config.yaml
num_hidden_layers: 8
hidden_size: 160
num_attention_heads: 5
num_key_value_heads: 5
head_dim: 32
intermediate_size: 640
vocab_size: 864
hidden_act: "tanh_gelu"
norm: "layernorm"
norm_place: "pre"
norm_eps: 1e-06
positions: "learned"
qk_norm: false
attn_scale: 0.177
bias: "all"
tie_word_embeddings: true
parallel_block: false
init: "normal"
init_std_qkv: 0.0395
init_std_o: 0.00984
init_std_up: 0.0395
init_std_down: 0.00984
optimizer: "soap_variant"
learning_rate: 0.00723
beta1: 0.95
beta2: 0.95
weight_decay: 0.035
lr_head: 0.00385
warmup_steps: 200
schedule: "wsd"
decay_fraction: 0.492
decay_shape: "linear"
final_lr_fraction: 0.0
batch_tokens: [16384, 32768]
max_seq_len: 1024
doc_mask: true
train_tokens: 101400000
max_steps: 4268
dataset: "wikipedia_en"
Each number is 128 + 24 x the weight over the matrix's rms, rounded and kept within 0 to 255. Layers, rows and columns count from 0. Numbers have three digits each.

# layer 3 attention output (transposed), 160x160, rms 0.229, rows 26-63, columns 0-79
126121105129125132059124113144121105144112120135108114138099131131111148116150134145168099157101144194121119129153106118100114104114134131147143107104156151158150089101123109095124130129127156115139099094061159107095111105128162145102125094
125131097179158126135146151145115115119103142124138133131129110165126151126114127093107140136118149139109127118130083161078111178159117123117110116151106157131133154166115102114120115130177146134127133128152101094093146128091113097168139150
095119120096100132130128113183107135160140117148107174100117157097127149120140125141133104113116133153158129156124120096129121161128137134165088160105153147168121074118122122125079138149118144133121139125088141154124191159082089170117138129
147144182098113113152112131091112167090098113148151116117125109110108136125142117141074091174170150151107122119170107163149126142146113087090112158128129132141128141107122158137092142130138127163136129172096076132116123121109095134162149190
122128157116091087122107135104096145171164149110131100122096152168135183096136170174161125131108113105117139119151115140120141141150156148150087141097125096102137122136109106090114130126100153147135115129141138132138117118118106119119134159
124136126129163117120172104109115120117139134137157125107104150149139126144149133169129172096147140125144115122127110129139123150108099149139144201153130124152132121150134111137159108122159121169153162122125124120173092150178146116113178125
096160127092123080114148124117106143106135104151089114094122158137146116142113116148066143107083109174106137118142118121106100134119079159105171088109099128166129151149097127137100133147146087067129110113090098103180156160132124151131125163
114133148109130118111132138126132185128107116143117134130161102083094100102105122112157117126139099115108097148064168086110139151105166127124155134135100151127104127124138110126120117085119120157094112164094113122145142099174160089110117134
118111193155135147084175144127100117118111129098111092121147135135078141124128140104090144122117120137137159131176139175097108119157101095164172092093097164109114090143144146093123086158124154100098119159155141138178103133075088087165113148
135089163125117111079111162158118144146140149103122130121149123139064069134102090159094149107144067112114154093134140120117116129115169157140144117124145116065137102115148150160117129135144128121111144137124059106168136105121154102137159127
151115064133112103099116143173151173119094134132113110155123127101147124148147114121131160101083124146111133118135182161126118160159123063140144110124149165114120134142118142093120117136171140146121127099115162134134128119075176092137128124
089151124143108138129143080117122139145106084121101135099112108140107138149151157144115129120094084193116114110173122114113144101095112147179135145126132145139111131184147076071137173137132123140114161135119087141129122140120159151119186106
125106107159156153175094118099105124117134100124141088140121134140085119123130097109125155109099147123092121111154117074122118144128140117152068119157107132136172137142139129103123118136185184130175122148095160119154171161128118126138113165
170090114146132126155172126157123113143127131139145097124155070133156125132118143151159098147130107135109097134117119130147146108158114078127130093063142132093123100116095127098158101149072153111117120099090136136130116169130185137154121107
132113115094106119135120144132154147168163154157157165108124104149108134190161131152138108128153081128107143117138111150133135122128171109139135129127144141087133114123097139195113134152171148159105085129061120136152107139108121119100133125
174098088141121152121125139103154147155130117151113141129118118080132133162142084143126151092112108134120109128106143137144168159135122155116120129143168097130176133154138130074109105082151126118124150126108142095152109131075124153143144095
138109113102117129071135128144114131126128078098112155163121124143110123147097129126166148142146144142115148101136112092158145133122115144114165140132140167153140164145112163156081122145118184102124154104077138127138142113166131146137171120
109160170135116188138154137078181122168104154158123171150123153152113105108142130122144140144123117142136147130129141142165129133122130103104153126129132121106123102138145112161077146095158149123137110141151134073137134129123126129138138118
102150126150127168106104143126136122118085160093121123122116136100134137149107118127072121137134142166113159145081153101150125160143128132126122168127101126160142133137124151137104167163138119166119141156096109131161117154135131138142114111
102140128126122127117091120140138123105135074088167144114123099139144177144165130134146108174115137120103114123145131119129114090142121092131130138141092136155162143141139167124156140163149139149091117127080157080108133136125105108160171110
138194148107137096114125102123096156131125150117128131109162100175137128167132114155100125173134133155102140169164119087068142131155110094153099161140121163124130120147105096165113123167119096170148119125088194142076148094100154131114155146
129168152135101102102136145104154090132081098131115146133142103153145108119108117130114104171136126109113118071135097133149170145112122114104126116139124146132122067115151156157125141159109137063149128095167076154115140130095132101136105127
128138141137113092134127124125126146098140102173108136127134079144113135099117104117145116147132155144167134145161074105127126135119142109119075130111109084143112187123129108120098155103119128156105168156105089111155119132153090151146153139
129143155123111158130136097133147159107126072107097138128119090134135114139129136136088114121127127111116156105146147129098104135168140120160123122112130088158142125104118117138096126095148130141159122089100173106165073122087121140091111111
115146147097094117122135164119130087124132144145108145098149132128128143137113159135123141063138139105138112124108172106089134126089065128153155156164133139145173155144167142115153129108127079158119128119164132091097121121120134120118103142
128124156140110128131120173085131121139132142157141100133152178139135120137093165128139112128139126098114155107153148091107092135093140144126157157133105143094149155111127109116110076133121161140081097147113142150119128100121121146149137097
119153173118116096140114129116079083136152097137150137123085095103177079139145099098136122142127142146094166149098157104111146123141106131147080192138122142153163117106125110169120146108137171128133121102137133117141120109089154192129153150
127151147167097143128104106087091134147135131096087114099121149132164151139129118137098145092119091081142125129136132148166124101157142113121170124118150113201141110150141143142117090127110162149171156121139120112118096181139107130114140123
122115162129144142163165118126119149100110166126137141112145141147163079169140146103134134124118149096111121088125072065097136132141077175098128161139155117112163150109133121104117111108104107142147141141117111146127113103099107166119095127
116079146106161119124147134123144127163124098118154130150120108105156130119099094140147116102132154171121083082099101144146098152145151152128114122102081101118082116151099114123123123145143163121155166134101139179143134103172150142104132171
133107118122154141149140110081178148110135110100078114116114110093139130109121133138165085110180110100129179117154135166128155167173098106155146116162125155102129098140125150173103140121146141140133222127135164088117155146136098157081146096
128135144119160105104128096087105146132131107108076094144166097132116096137106107101153085158108106129087137089102125164119137089114157118122154081120157141117104157108117157115132149124140090120156128129149182126140162070086093126123115158
156131106160079124110084113102097142149141141133167143160095099103126110096118133095182163097146123172123133156111121094151149126140104123160162108137135150146159147116075146126107144099148161123128116114112116118122161103118124105136139102
165108111108096148112103104120091121149095184098104082105155153136136158114150147140139118111114170148127129146166132144112118165148112088097107123101108120116158093174150127112112120113149151127136123154141120089092137144125113121168132143
154119083133125115172152149081131131138133094133093123081132128098107120146078133124120125112130126111111122095120165104147171116083112104096159132132101145111132121128102184148160148144139137147129112099123111119106126148143122132142119122
139145132144158126159109143075125169150106082147138146148128113113148161098101130135121139152132128105118111094120090091131092110157111135112149126128106111129111093139104118146143138116126100148119090118154107097119127134154142127164111134
117096098091124102184182124133168145150105109169130127130075154211121130132126107121180140125112084139153116135129134115172152107153128175099124148138162073117164073111103096131154153107127131150125162093139127139164165118150129103086112134
064137114153154080142141177102122103114135135079129153150154103098142076143171108112123157106123140171133160117101136140054166132167126142104126144135135141163134128147139155111071112117100103166125140125112172171138097149111122130126103165
# layer 3 attention value, 160x160, rms 0.268, rows 27-63, columns 0-79
125126105106125128125114136114131129098128143122109149124118111148125128143112131146158155087151153149153145150149129150140118085149148173092123146176125141102117140124151167112134143120112134118130131148145127121119083105127161129094120110
126139141150121153121111128112142120123113118116151103143136122155143099136144138136107126139124145123100127118143112146118153128105118098117155128135147122119159128096128126140118170100134111121152114112131139105146143145130146120105122148
135102091118131153097156140131127098164158139131115157148102119148105152123121147141146123074100120100129116118108121109079133094107149116138150134158142144151121134139143128094152107126146127140140149108126138112167150123165153140137078090
150143140174153130133153097145163104105113150144121166159167126111124093144095101175101115139128134097131111114124148123105103131148125134094168138190141151126170132105131115143149154130112143122110115137154130149141126169156107094126181094
099115176156082107146114141137172177110166112146113121142163086111141119149144138122139145140121098155127112131132175123099112151117163140113099088126126096149146094083144107134141172139105157075140110150153118162104120126141124123109125140
148099117143127145153101168127135126145174117170165143149132159161108126098103124091140117137161115096149113124143124115109139103133139125150099174167095131111137114116151130128120144102117098118130131153109141112102122129132128145166140124
121092117139168172132061104157104087106145129146129097121152110126112134125160120150128107167159167133113137136162105135142169145121127120115135140146171101072165109128124131109164112126119101125114135085149136156143105128152085135157095071
111132072123115098122128108108157144142165106119117107098095134128127117139135113164120153140105157104103106116101127066150085137127134177129095136131165142106114089114097133149156139094094104152154152133112132138081166078148132159125176147
098142087118087116124148088096133114130136146128112148138155149113205106127166156127165157121177148154141110116136108159160089118145117089139114117145120107133099119144069097111110135089122117117162105140131128168128105110161107144132111161
134168131112108146168158151111121110117118135104084141150121145119126134110147081109124150163144150096171137080120105128111108088118109151120144139132144149121137082111138119128127147109092137071125124120093133112148091188116080140118107137
149120110136109115143136140125101139135134194092133107111097159107120120111111110155156100160131139102162125169113113127082095137150113086118103122126103135104174101086094166173141096130154103143130093092144106170138116120136114126150154124
127137160102143140153119152145128107141106125129122151125106173140120116112097115135118152122158135116107107117132152157153106107110113101126149133108118135163095121088121109139126115085071136185126110115133145130118112107118135101157127126
124168105127085117103111159161122118109114155132123135107106137135077124122167110104124107113152166151148132119105154172084092169129141182114126140153141120115112145111153100143112157170154135092138168121127126099175113111100104117110128119
111160132134120151093133082134100066115105127178133066091160144145120149077116154111171164141096138168091151117136145180134127158155109137081091126154129117103103151102171092091102097122093128112164135126161092128103143123184163143153152129
147143141079142109141170121140138099136096102113166107135140124124133109107114168102115140165155129101128175167151101124117105094130165120141133172125111144094114126120109115133143127179150125154125116099133150161132114123138136131111136168
120153120170132116160139143108119098135165130157169113114139153128160174091128154131143141118140125123119175112144135167116162131069124128118123153147115114126137129157165104088105104133128092094131122151125121139105111092099145157112110101
107140137153169112129094130164107138081112099115145118094152122125121152126149113122145142138088119086104083111153147084168165121115105125140143126112123078141087146125137120108164089147120093130123126123090154164095125088116105149134161105
162130130106123109206143101110148127139122142115133133121103101096102120112145159129125113131097121134150117147163146128118152136147124121136095082138130138102134124110112101116138104151156122100108084123117095124125111140146108145108159109
137093135124106125181093122133110102136161159175117145155141157103116108089093105125130123121145136181108124120144120125101148161128145142137080090121144125093094108077112106138112107134114128107099117110181111118136107132103137151106087135
135085121139124125130138108177145111126174135152128136092110121102105144118125142113143144111129121119189130101131145147129135146112151162122126119090132113130122167143129129080107092124111132134112124187146091117150115149089135136113123110
136131096168135102147154117133134154136112157148113143121134164119111123169112140129125122092089131157162148154120138146120119100136120132178127138133189097156118145115109159119112070087124123103122104179095148121106099104127131132113175157
110120110098128149143103140108122143114116169122137159131118110127101137114136139128128121138136099135090097078095146133123139134153100099127188098123136114163120113094150125157132125119133114110154087113152110148115123139103157123100120157
128132122088117115094143102114112127117093171100165107099115151134103126106139081093182135127138138143117151146128119125140147117061143129143152107150129126116117132145130139122135116149112126117138108135125077155094152150159133116143126142
153136078162144110157145100105085131144133107140093106163127142146122119173131101106117132176162108131125127125104055118127120119137169157133103102114144116144113133130110137150125139108165157115117136102125124129162140126120130116122153125
105128122126123127130142127178088156115138098128117137132114066103154166095181122141093176151154153146071096133107154132148171146151103145133127098109128128139119102131143128084148167103119109113150173113146144102135143117141116132114100108
119110114155143138141167174144114128136119109108133116135126179155112166123119128157113144156120069123138120184187124125149130136130105104137141072084112094155106135120124118099146140116147106137101154174118150174101102130099106067070121143
110139138080110105102176116090169129125097138107135121103101126134100097114131108133144148124118130125144183127121112124058106072126122138125092124147106141133097165122124104112146160117122128117083107110130147146140174087145153106160138117
118107124137161117137128149161114132114129072122104139119128067119083165108126187151152133117196096153121164143109163129185126147110151105168102135156126114129111097136133140127115100139177134174121104133140090105132166138111133139156136149
115126104127119111113142121097136155130070167136148132131149161145074114123178159129079096098114113107157174162136099148103139113118131126129164133172101123133147177154153150111133141111100110147155102155148165081077121141105099146134135109
123119119119119101101126161137119136143090166099162137132100106132173116152126115110085150149129150134116155098111108098129166111076168107092102138108126096152127124113125076089167138126126117143141082122105135146145130122116136164179068125
101074077114151157123126142191140125106155152094146133145118144130150171128092156135094144125137176115136128153150126112123134151111088124143117127124134140132104091141160107142141082105099145127099091138143095119108109123123152168132172115
105156157113159154139135164186138092124125166139133104091134125141125161124130125148086099142116098122146118138143123146157052126118085126082107151127131120137130165134151155164125088161118139124103132148106152161126138155145112111091135160
180129151104152121130123153146149137110145119130109113141143118162112099111134144107090142194138089153118128130103116146137139135119134165106116189125166114127102160078070106144144126111129137132088149128095142132139139129146121178134120116
105119138107077136126115123155141103146132150128131107149119125140144100111122146159118142153165126124132167142122084143129125121156149134116105118149158113134103123117157101111093169136117131127131131153127117136140165117161134113132100153
150108142123106129129081113160169130091097123135106118075146151145135091138138109139113128091101134115167127129097128172101157113082171112118163117187123092122097151141147186127137149135128144094120149110152150107135150106158125123096079141
144101152152135120110126133091054097151107130092125119147132091087177090137144154151149130108088133050139188124120108141142102118139115075135123119100102093170073174124158155141102133157134121091128137140139139111132146147090126137117095140
116110168149138170138171115152115124107112121150133124120107130114104139120100129135136148159149135091120150115179115101162094134121150117133116121140125168110132151109167088102147161158124143157161098147125116110107111145133164142153154106
# layer 3 attention query, 160x160, rms 0.273, rows 32-80, columns 0-79
174155081135123128095130114116136101130131142156119115123093115095162125156174136110148089104080115127153116122123130083148148108096127170100157148168195124113121122136129092092127153115149094125075127125138124136146110083147122159102110144
135134134108136125126110110134134157134132098136077150096129105152099131155095077123140133126128125121171104102158127139150109094109112152187135116117132143093114149127116120155134133114107122142057154154139128148148134140119102133123105139
168125133088089121125116072157109134105102134096127118149176141145157108117134088163129111173120141171137129158093126130117112118107159116117077149118102134132143143115179112132105080175149148111140143173142165101178116099110139136139140105
123151141120142159126165161086120111119168151136120124129082129100099089111138126136104137126104124131159132128129093134102152127097092124120135149124117077115099115093125152114131131117129080157121137112145131139134122144105152077144110124
114123127118134094107149108099133182106140147153122133111115142145132119151145079137111116145130106130181173077103184115085153098139135132092127093089123118089131089150117103149136157139124110112088077147138146124128121104108125083114141130
144132115153123131124119096115136093101126145131127129154100113149099124102113179103150100102147168143136132127124108145084136146166105117160110117128123123078138153099144116172175131108112169145128137142189134146109154103100147160153110112
130115137153140104132114181124126137111134119122136129140159133136145102177137125121108112096130151111141158111200106110138130158124132113110155121114105085158162114110151135131102150122134132125152135128133123123079122140127116124134135194
139152128130125149114173100122148125137118128089148161142140063130112106133154129155128119152145114107157136110098111144082151088124158129146107089128153162129148137138141099135142128085168096125128127107136131116083188147115134078167143145
122148146102118164103097109164183091134118112138169153105114106126121138171142165146159114133115137102133110094161157135108131140122162118146088143163126116134150136148168108156141123153150126151130111159099127155139169096080091123118100132
104131183132134110117126153117115080108151109120128115137117168142118188160110120143147124153135102132133107128099144118131174129140095136129095136128113110117102094111110131142145143136148104120094154110123116144142137148128112103151094147
138133131148156144180133124077105131147126146135122125108135144092093123128076134110124100147122126118148149119143141111136125081116123155110151115152159139105189140118125160117174098099094116140108122137144121138129117116138092086138102105
137164169125137127157128120142160125150126118139103146087144143124172130156135133098136098094144174130088153121093102093100140080134134125121137157160132101127151160100163098102115144124118088105136141141143130104123126133098141125136110073
134138120120145133142138104140138134159103101138157123152098114135157125157168141085116111156146141131130124144135139136115151117133105096131176138151138140112102165137104099141163110134113126160116138107080139120164103117155126117145155170
148144168140114144105119126135109102131148166130131158133108116105141136144108139092145122153129124126128124137087122104099108135103109134123167144100184096170137140125090132122179130128183160152139158116122121109098115148128140119145122133
113117128127111084113127107138098118194140131110131114081114117115114125167106097131109120129153149134157149127124128116115116115119133084099102099140116086114124157127111149107141140132124175092121117124120144166146136156111118113093099109
089127134133090101162140106154164180133144114111125101151175147150115099116111135142134123135093152149114134151176143112060127110179098134161138143122149148131178117173116132125150130151142135126125107128180131143105141108129149128097164125
146162118119142164132120146115088155105123114148149143100137122114108113124121109161149160140130115149090120143120142095124132170135130142137172140149110148129115131151139129124148093101113104167083120156167133135109075159123132134139096135
105160111137145120154101147127143154114126119129137122114158107112137142111135098140093159112131138129130136124135150122115165092116110100163125111152103129129153166137128115142144124055155126144123157117114123123152114134114124112138103166
147150122172107111122167139093139094099126120152135138147133113128130127113128154138131160105140134133110130115102173140085131095111110107099107156115151127057134132110114128132116125096164133125110095118147129113120150118107112134142129136
138138128121157131132144161114139129113171130119154173075138104094126118111124093130131128171106086093129117173141125130146103170090146125157151137095128170104165148131116147155142143132086122121124150135110100132119136108119143113086124139
125140156154111081159143138106151160107119130139096106150069141153145122108144136145078136105135133087164074132144143141132133154130144115158126135149118128132157124146148088133107141177109121154122125157152087130172144152100083114084119102
090123142132156139103099104102125140085144143115121100121128123140195123147111081162121158154207124149134135128137155137095162164117165131096180111125159138111129166096113135109132133128122127106113137140179110110136140127127130146155120115
165110146147139121133151174129088111183127152109091110121088129120137102103151140109121100123171101116104181170112131142157083140125102109118138148142115124121117118133127114110097135151138115125147093127164088159115134118102124113184158158
141133115093139110108059113135127101138109175107135136126131117114122092106153145118139137136142140103066095120137105136093117151168105122094106168127147139124134074096138129159120114107128111163148127144166147139148088138120101163176108169
150115101131165122127132112139077133149150096111139133146151095152195132130165121137133155129138112137120150161099100133132141100141124107123095093121173115110144102154174170149139116147127093136147140101106132143075098126147107144086112121
130093143176126166135129119095157129169138085137116095141127152101131107137113164125134110089092104108132125133171128144145141137132129136085172094144126141137123152105135096120161111141139121114131125116122113138171112114106123119124145099
123135137136140130166112143087162120139124150107136144134157141167175087128109112156146119102126103134116117126117140180105142111115122168111150148118100127130121131149126134125150118134124125151152106140096138174154120136129149120089163131
138139127108098127122159103119125151109150116141110117123172114160102141120185115133140138145091141138124125147142117154102117086166142131135111083106137109146135115127127106096145115144132134148147128123151112144168156115148130121113144125
149116114139109133140145102135125085144153109122136150138177114142157119077113158144183129116149132125142127146147138110100189149152121134131146154134120122174142104119142125101106126113127111164124143168126123145119124155109143120145142091
154105106115103124106114076141133125142134160144146111151116169072149179102139169114114114123162093124098103126164137110107144109113117110187173115097141121128142148074139137149131130156118098125158137147139140131104124120095114138123120096
153151116136125121114149139109126117129123112162126136100192131176122098114111127143129076173162108101106139141137147137127152111112121127116076151150121129110148107126140119155142141124135130115153103134119195112125124127203124149104128128
132118079131119113099097150077104124155140128133117139094137159124089169136129106119147117098130123104122132144117164118095109118166131124135151130137122144138119108152184133165068100167146094119092134137113133130148132149093091157146162069
115149151133155148147118138087154143137122132116136139129137152145124130131155128144152129120136151144125102107079135100105144089121122151161142128104076102161126133145118146080139180152112124093117118095116123162144159118126126106098133113
125155106144090089150146141129132116119107093114100075126132149121158129129138133126149107113111104139139090121121130129099120148105150180136103158099133116158143135117126161160191149140108098134161133097132131147135128131125122086128156112
119105122105136111129146128132091124141141131119073131136126161103160171086140126114133111117105132149147144087115134151177102129143116131114132149106142145093104154106121085115140136141134122130103115116139120135145125145146133124119139139
141081100180120084142137125141111127118132169154135132145095106135115136115109138120139142110074131125108093164138150152137143132142145185123138137153146115108144143130106107132137120148119097120123095138152117139125137110123100150117129120
149131171160132142154154108119112156123132121133113135138125122134151140117144119106102115122155150141108095112120126140107130171109146115139112067098141136133103132126115131128136121124153113120164121141147072129136099148123092133160107093
142121136128121116119143125117119147111135119135118109151094135087149133134113143149146167117135125130126142116136137130095135125114102121123154139123142146094071158127115109172124123149114152086155148182158113130105124109125134116138163113
094100125125107120103142142080103148115140085148152132135142163147127156138137115090114118118128105126143175117098143139142134094105147165134119142120116129118112117116142124108128156101132072160116110129124146127126107150138148124146169092
147122106126132160086142134141104135146116099116165149147145098166141098115150117121161139128151137134107168129114099131113095145124153111116131173136154151141163131115131105131144129133120093136104140126181119100129121121153150107157129133
125099122140131128138175144124166103138112098158117118134141085123127127126130096101117085185144137147134133106132160148113121130155118138147103151140113128112106140153100135150117094120135134143161113124140116158104108122118115127094142116
134116138139144101170116144115127078091130168132153110063117189126106113111120166087143109088135131135119143130111147120111146131148150173122127119126131094139126143146143145108150132127130119105111161140172116082103149168128102101113127159
161090135114118145174126118110139120142123164123096091119113100106124122153099181163112143154089097115144085163151121099179103142143145132131114126172139123091143125103114158129109122128124119205099126136116182087123087114160147167121121135
132128113151146098137134123131121109086133113150120106188118151168099139092158126130120143109137150107139134117119131108140153135132124129158104151111114134168119146126148114154127113110164131114085100155137151101139168127092104120139096133
156118137105121117092140092103148168191077123123163130106096144136142126135144079138148130127147119089127130148103141119119124118137130129089120124121109103087158146113154116125109136124145123071159134118140150115120147116116134116098136129
138150131102139138116103133125130147122112114179111104122124155133099116136130137145088110131133077151161075100126151130168123187119119159146130141141163124134134126113117104152143124147118109126098159119121129119089122110141107174113115140
142125116118142132150182143131131169131147125110096139085142131160153137149133145139101108128130111140141124171126098092138099142156131120096145132122114139157145129133096139118123133116111105108138129157110122121134135144139139108145135097
099144160112126113102163116166139119105143105119130104090104149130113109123122160160135162108109129104140101138157123136144161113154108115163126122170112152129089142137129142104107122131101134134096135110103082133136186139162117100129117149
104135125110123185135073129099138101145154114165115123147114142116124136099170122145151121095140121118130111104124146153156146131131140119084161167109128121112159124143092102104109121136129168117120134099164135148100113128132096134124121110
# layer 3 attention key, 160x160, rms 0.257, rows 32-80, columns 0-79
170173145117167146090138144117128121129146154159122150134110097129128135115164128107151093115118115109145113136093148147083148114093099134163118116160136134105096159151158088124133093116131166122149106134124127141135089100139147098102137128
113102192139125143122175137152132147099080107113113097143133121167137145126134175144155131149143115120136131093153115112101133141113167151147104115117116103105119146160145126122114125146118104136105134143090117100146125162104107145147159149
160172084108131110133135102172132094196128157141116125122148103130138159120117149144166115116116112135088143120137124108110124156078162119179140140132123155097096128131160084133116137141117128158170182133119149123131128114118091112086132157
112167151141157141149140065143092124068135096094111117124139157134128108087130159103107125114134151155099127140118161167134125128122139154098092120113098082119117103151125153113115139114077130093106100105125114167139097117129144109117099097
161141162070134107135117140155104119141170128165098106120105142144134124115187129126144131143136141099111121129143107171164132122100098107138114122134149110074138112136116169118121139140138105105085107108152115149118129169132128097152100142
148125093145172188168130108131120093147143125110130101108136117145065131133119153150145126171168171116139188138177128113083137122150174095091116135125170143108149148101123153127115168080112109090186111148128135073085114144124117136159111120
123126132090154145136127134115120099123089121145136133109125120147177133117107140110086116120168106141123143131130110096099137175188162130136129124086095122162100129110112135137176118074155140114121148114120141151154125141100107131126134059
132140114154156139107099131106119132135132146105130138150146152131081114119124100109137139102145115123133200141153144151120130086100156074162144135127142153055094113157139130164183151135111098170081153100181140116094152096116085166160106127
140172125128151140108086120114144132113113134133080122144153138165102142135135152138115131179102169142131088125084133111151150104048136112152137149120103156187127121139155167166123148138150124112105102177120169134096126124149153128133164108
111138162124106128160132135115071099119108114170118097140139148143133151126112113079111152097112152124130130185102103112133152098103117112100141145127104156139091116125154182134115166136082115088114092131126107121143118184143119089152113092
094132114140197147072093117127127151135087142130142148134109148124162131115150145105143144124166130129184124112116118111164123107123104134136145136057153108101074153146131123137109120127113137120164132128160123125118088141090186126123134097
122171154188162122158165120109142122122084127150136066084116172107096150154173140122107125150110142130124128143120097138112125112127123136126144130143166131167129136109117114124098149131125124133147125139147099141139114142085156146092124101
119113097133120102154129139077080129123147110115136125141104158162183144112137131139126123166150118118142120156133112163089061111126135152146145154156145127131141152140127101119136103135071140125104082093101147098116137115159123157085144128
135087111157113152150156149185125146187156122078115119158107106126148144123114120102080103149121114125152141154118156121107144101167112110114090141161153143121125130132145138139114140145128109112111138118131152144106129092097157135123127080
135165112179136111092092124147141137145134112105127194083066105113136157130129117090130172125135118083116153133114135120171149107136126120103093075107143145117118118130127139158118116166136187078132070132129143112146125153113133129144135171
141131110128120101138115090148174153116134128128144129129110108112077119139107109110155186137159129101143155115117139142154096129137098134171134137148083104107132124082134133155141099112181141166111096137102167139128113109122135155134084162
126113147198075096167118151120133125119119108125138118137169117105139132086181189155117120122153136124125157115122123121129095144098116153125159119153116162115128150136120148099100127094115100085129147108114117142097151102138145109128156135
117148126120118107088163160130133120125113092105096130126170126131131108171120157151103130100139121116129133113110138144136120115136120099139095133133156140137142122164125121148104109131153117133097125141168157134115127098135123101111103122
140141130105130143151103122108125118096152141199148138116181102111105176176114092120116150125161152151081139160125150119130169112097098128121142144143118137160081149095153122148119126104152148151161133098168091097076147117102113124112131160
109139127127113090140138189135119128113111131133150124140131117163139122115160124116132105127089117065132147070083176152153164080081159122153177101154110133147196098142076140127163130106114101116129156153130124122131110138187156093117114103
136154186135100097084157116088102116170125102146091117143074130159115137164125161152129108145137108093126103156132159119102126133133103128143126116124106099152120112094119063166146099102118089112131112135107139092142109110141161105131135113
117094126076078090165136135147125140127106169132159130137124115171137124144124135134130169126151107094124115150105144126160131164133098100170119104134127114147142137200124165123131131135118112114137111116147141113107121137092149099147156137
182140114145100122094106121126073151155108164157138178118121148100096110121130119153090120095101128113141105124103136156097093134145182162130106166100141153111107133179088124148145140143115092127145110152137120138169110126126123143136133135
104142142134130131140104140133139115070129127104185148129133127148110155121113133119120129160155150140106168123056140132127093171167125131155115125148107160133145131077144116159081113103143104111106109133165133104136128089110105125123114120
147126130137104161141150155176141093143125155157147146161161094151145159109126139111186112124110111136101141140130150145095139097139131153142089133135112082137151163109124123118114106137157121137142128053135122120105134118102184065145125110
151071112108129155136167153122111152111122146088124116131151142120096127116118146084152107094114109135130097133075136106139138105130131115106158125128159111097169118130129128111098134095125146121073126129103097117123137115120169123145116160
110142163123163092121131148122116169137135159129116140116180147134134079184154140105123124123126152159105145087125135110117142119098133116111169144124117088122126110110112135107105156135124141103141122112084183135097145127086181154122136158
156105158099122119122103111166102153127126164115120136145147128153101141128145122121140114138083144131158185123143136148162106143108123106150156128066153140159117089078094093130084132139135160117149167111187101146168113117171085141079120103
130105151139125142152163138115137176136113153129067119115161109113142086132092117087128078146134153120147121171143132185135171127142122104123110128146124137113104127120124138142116082125105113152082155126162116105146109128135165146153087133
149125137169105154137142136126166120135132168129102098137110157147123135141129103132171075134099148163165148102133138168121114147166161098116186126143100121132114125155116113130123132127080134150134123114101123121071134142134113111135124161
133147124127147116150110137099133119170109140100127127139166079121094125142124142133133123149119151115158089132109123113129133115090098085120133178153117109096133116105129136168111135105118138173119134105139164129140137150137122144131092105
174132125145116109095132097123145123119133101096150117099137129099134138170136138137141131109119132164144114098154165112110141105111115067192157161116117145160165152147119110121126154150126111107107124130141113115173121138102094108138161143
109134171104150132093146118134113091120131139150153133084110153116129136114118119094127135118157090137179107140055110135135110168130119116158135099116118109112143111159112141083147148166094111137129122127175154133129108118146109171114153122
165148155110121125110119141115099141166156144127087146157116157163146117106095118158116141115134128097111086123130100126099153137098124082160158114110127093106103116162124133102139122174124093129107124157095118164144123136107167153159118122
150095166138114139188110146135131153087148143144162139103130131100083124168133094150104116146120146148134192123148123143159124142129105106157169114138138156153112123110119125108106133146133132131161171126127083148151167137125076162115117136
180165116107114153143132108136072102152144129095112135112135143118117151136114132137110138120136160120130162135129140134124148118118146116104123129135149142075136113120137173166162120121131170156152128125126166108130146139133112166144139130
148136135091138127119140129122135126089121139126110110161138141136090151163097143138112119134108117098132130148132097142117119103108163118128123129134100171122128131109087112115147124145091105127122120130128089137128132078096134130110149156
153107146143109146175145128104098130130147121169135177138152153107074119122124137119167111108128091136147108136174122132111078104113112135117092156144121136177147117186164175097107136090104116159120118129104111126119124132130075129161142156
132143119158141137117143096112125162142114145138099108135094096122145090146149125131127105126146151133132068135119141127101157104128127112120130145137121132108114143186143171134137162178105091157103082106079120165123139099120151120149146145
128132111122113123105158152146107132144089102132113136147089136121135094131129133140130106140154128118152122150119114097144124151133097138169143120122149112115149138115119113160124095101111155144117130149137115123115133126144157104109149117
115121079132125102107164133172087151159144162113128125114174135100164146127110122146114104082109133123102152135140128151126152105126153110063142140121155136114126099127144131131123156125157140118129130113120161145073159116079109151125125087
110139118110106119135182148111120147124119165127153154122135109130154136126127120150128116131119122105145138103107135147127143122145120133155115103097095122132178132142109149125130128094113124101125105117098081149152055114134122124121077116
107128097098143136119106111106113130116125119105120106096162119112127114131141106122127119103111153176077118141138155154114099113104104134128158153062133132132146116101111082111091164104081134142127120081134105158123123143123102149124104143
100149124112108103127119143116140125130092100150143111119128128102140103165093149139120141156109108073153101190165146130108124144114112122164105092104101137088143136139143124163158097116147141154148121122110108124150109186118147110168128112
099127156146138103094163156117165127144139139120089127105115107150113128130132119143132119111143115139129118105099166157111110126182079105115132150156088101158111158160116118141118121121102154123105146173090128142158149157155141126094156127
105107160097141136120127128103107114128143117095151128122113120119096142129143144160123127135141117126085142121132116117114104138151110130107133118100121169136122119126130131109135123118144148134164119124141136131153140120145119154130112111
159094127131101102101122145124131109110115131130133111147121118116141127138130098131111141106129129154134112108168147168134129137144144160106136145125128126089102154154152140095133167143099124133116132100120098134131103122109153147081128152
144128162105120116118121126169087159115117127115103100143105112137104095110141138139123184112119087180154118141095164141159122055117109176085107138134096088155139155146135125121162126094110095083149133093131126146127101098126139107146111175
135155134147128149135169117123147149137121144128124121092162133135118154148136140126129101125163156124149107150083140096100126119153135117117131132168089134126121106125136099148164135131155148128169139147103142117086116107115137129112142118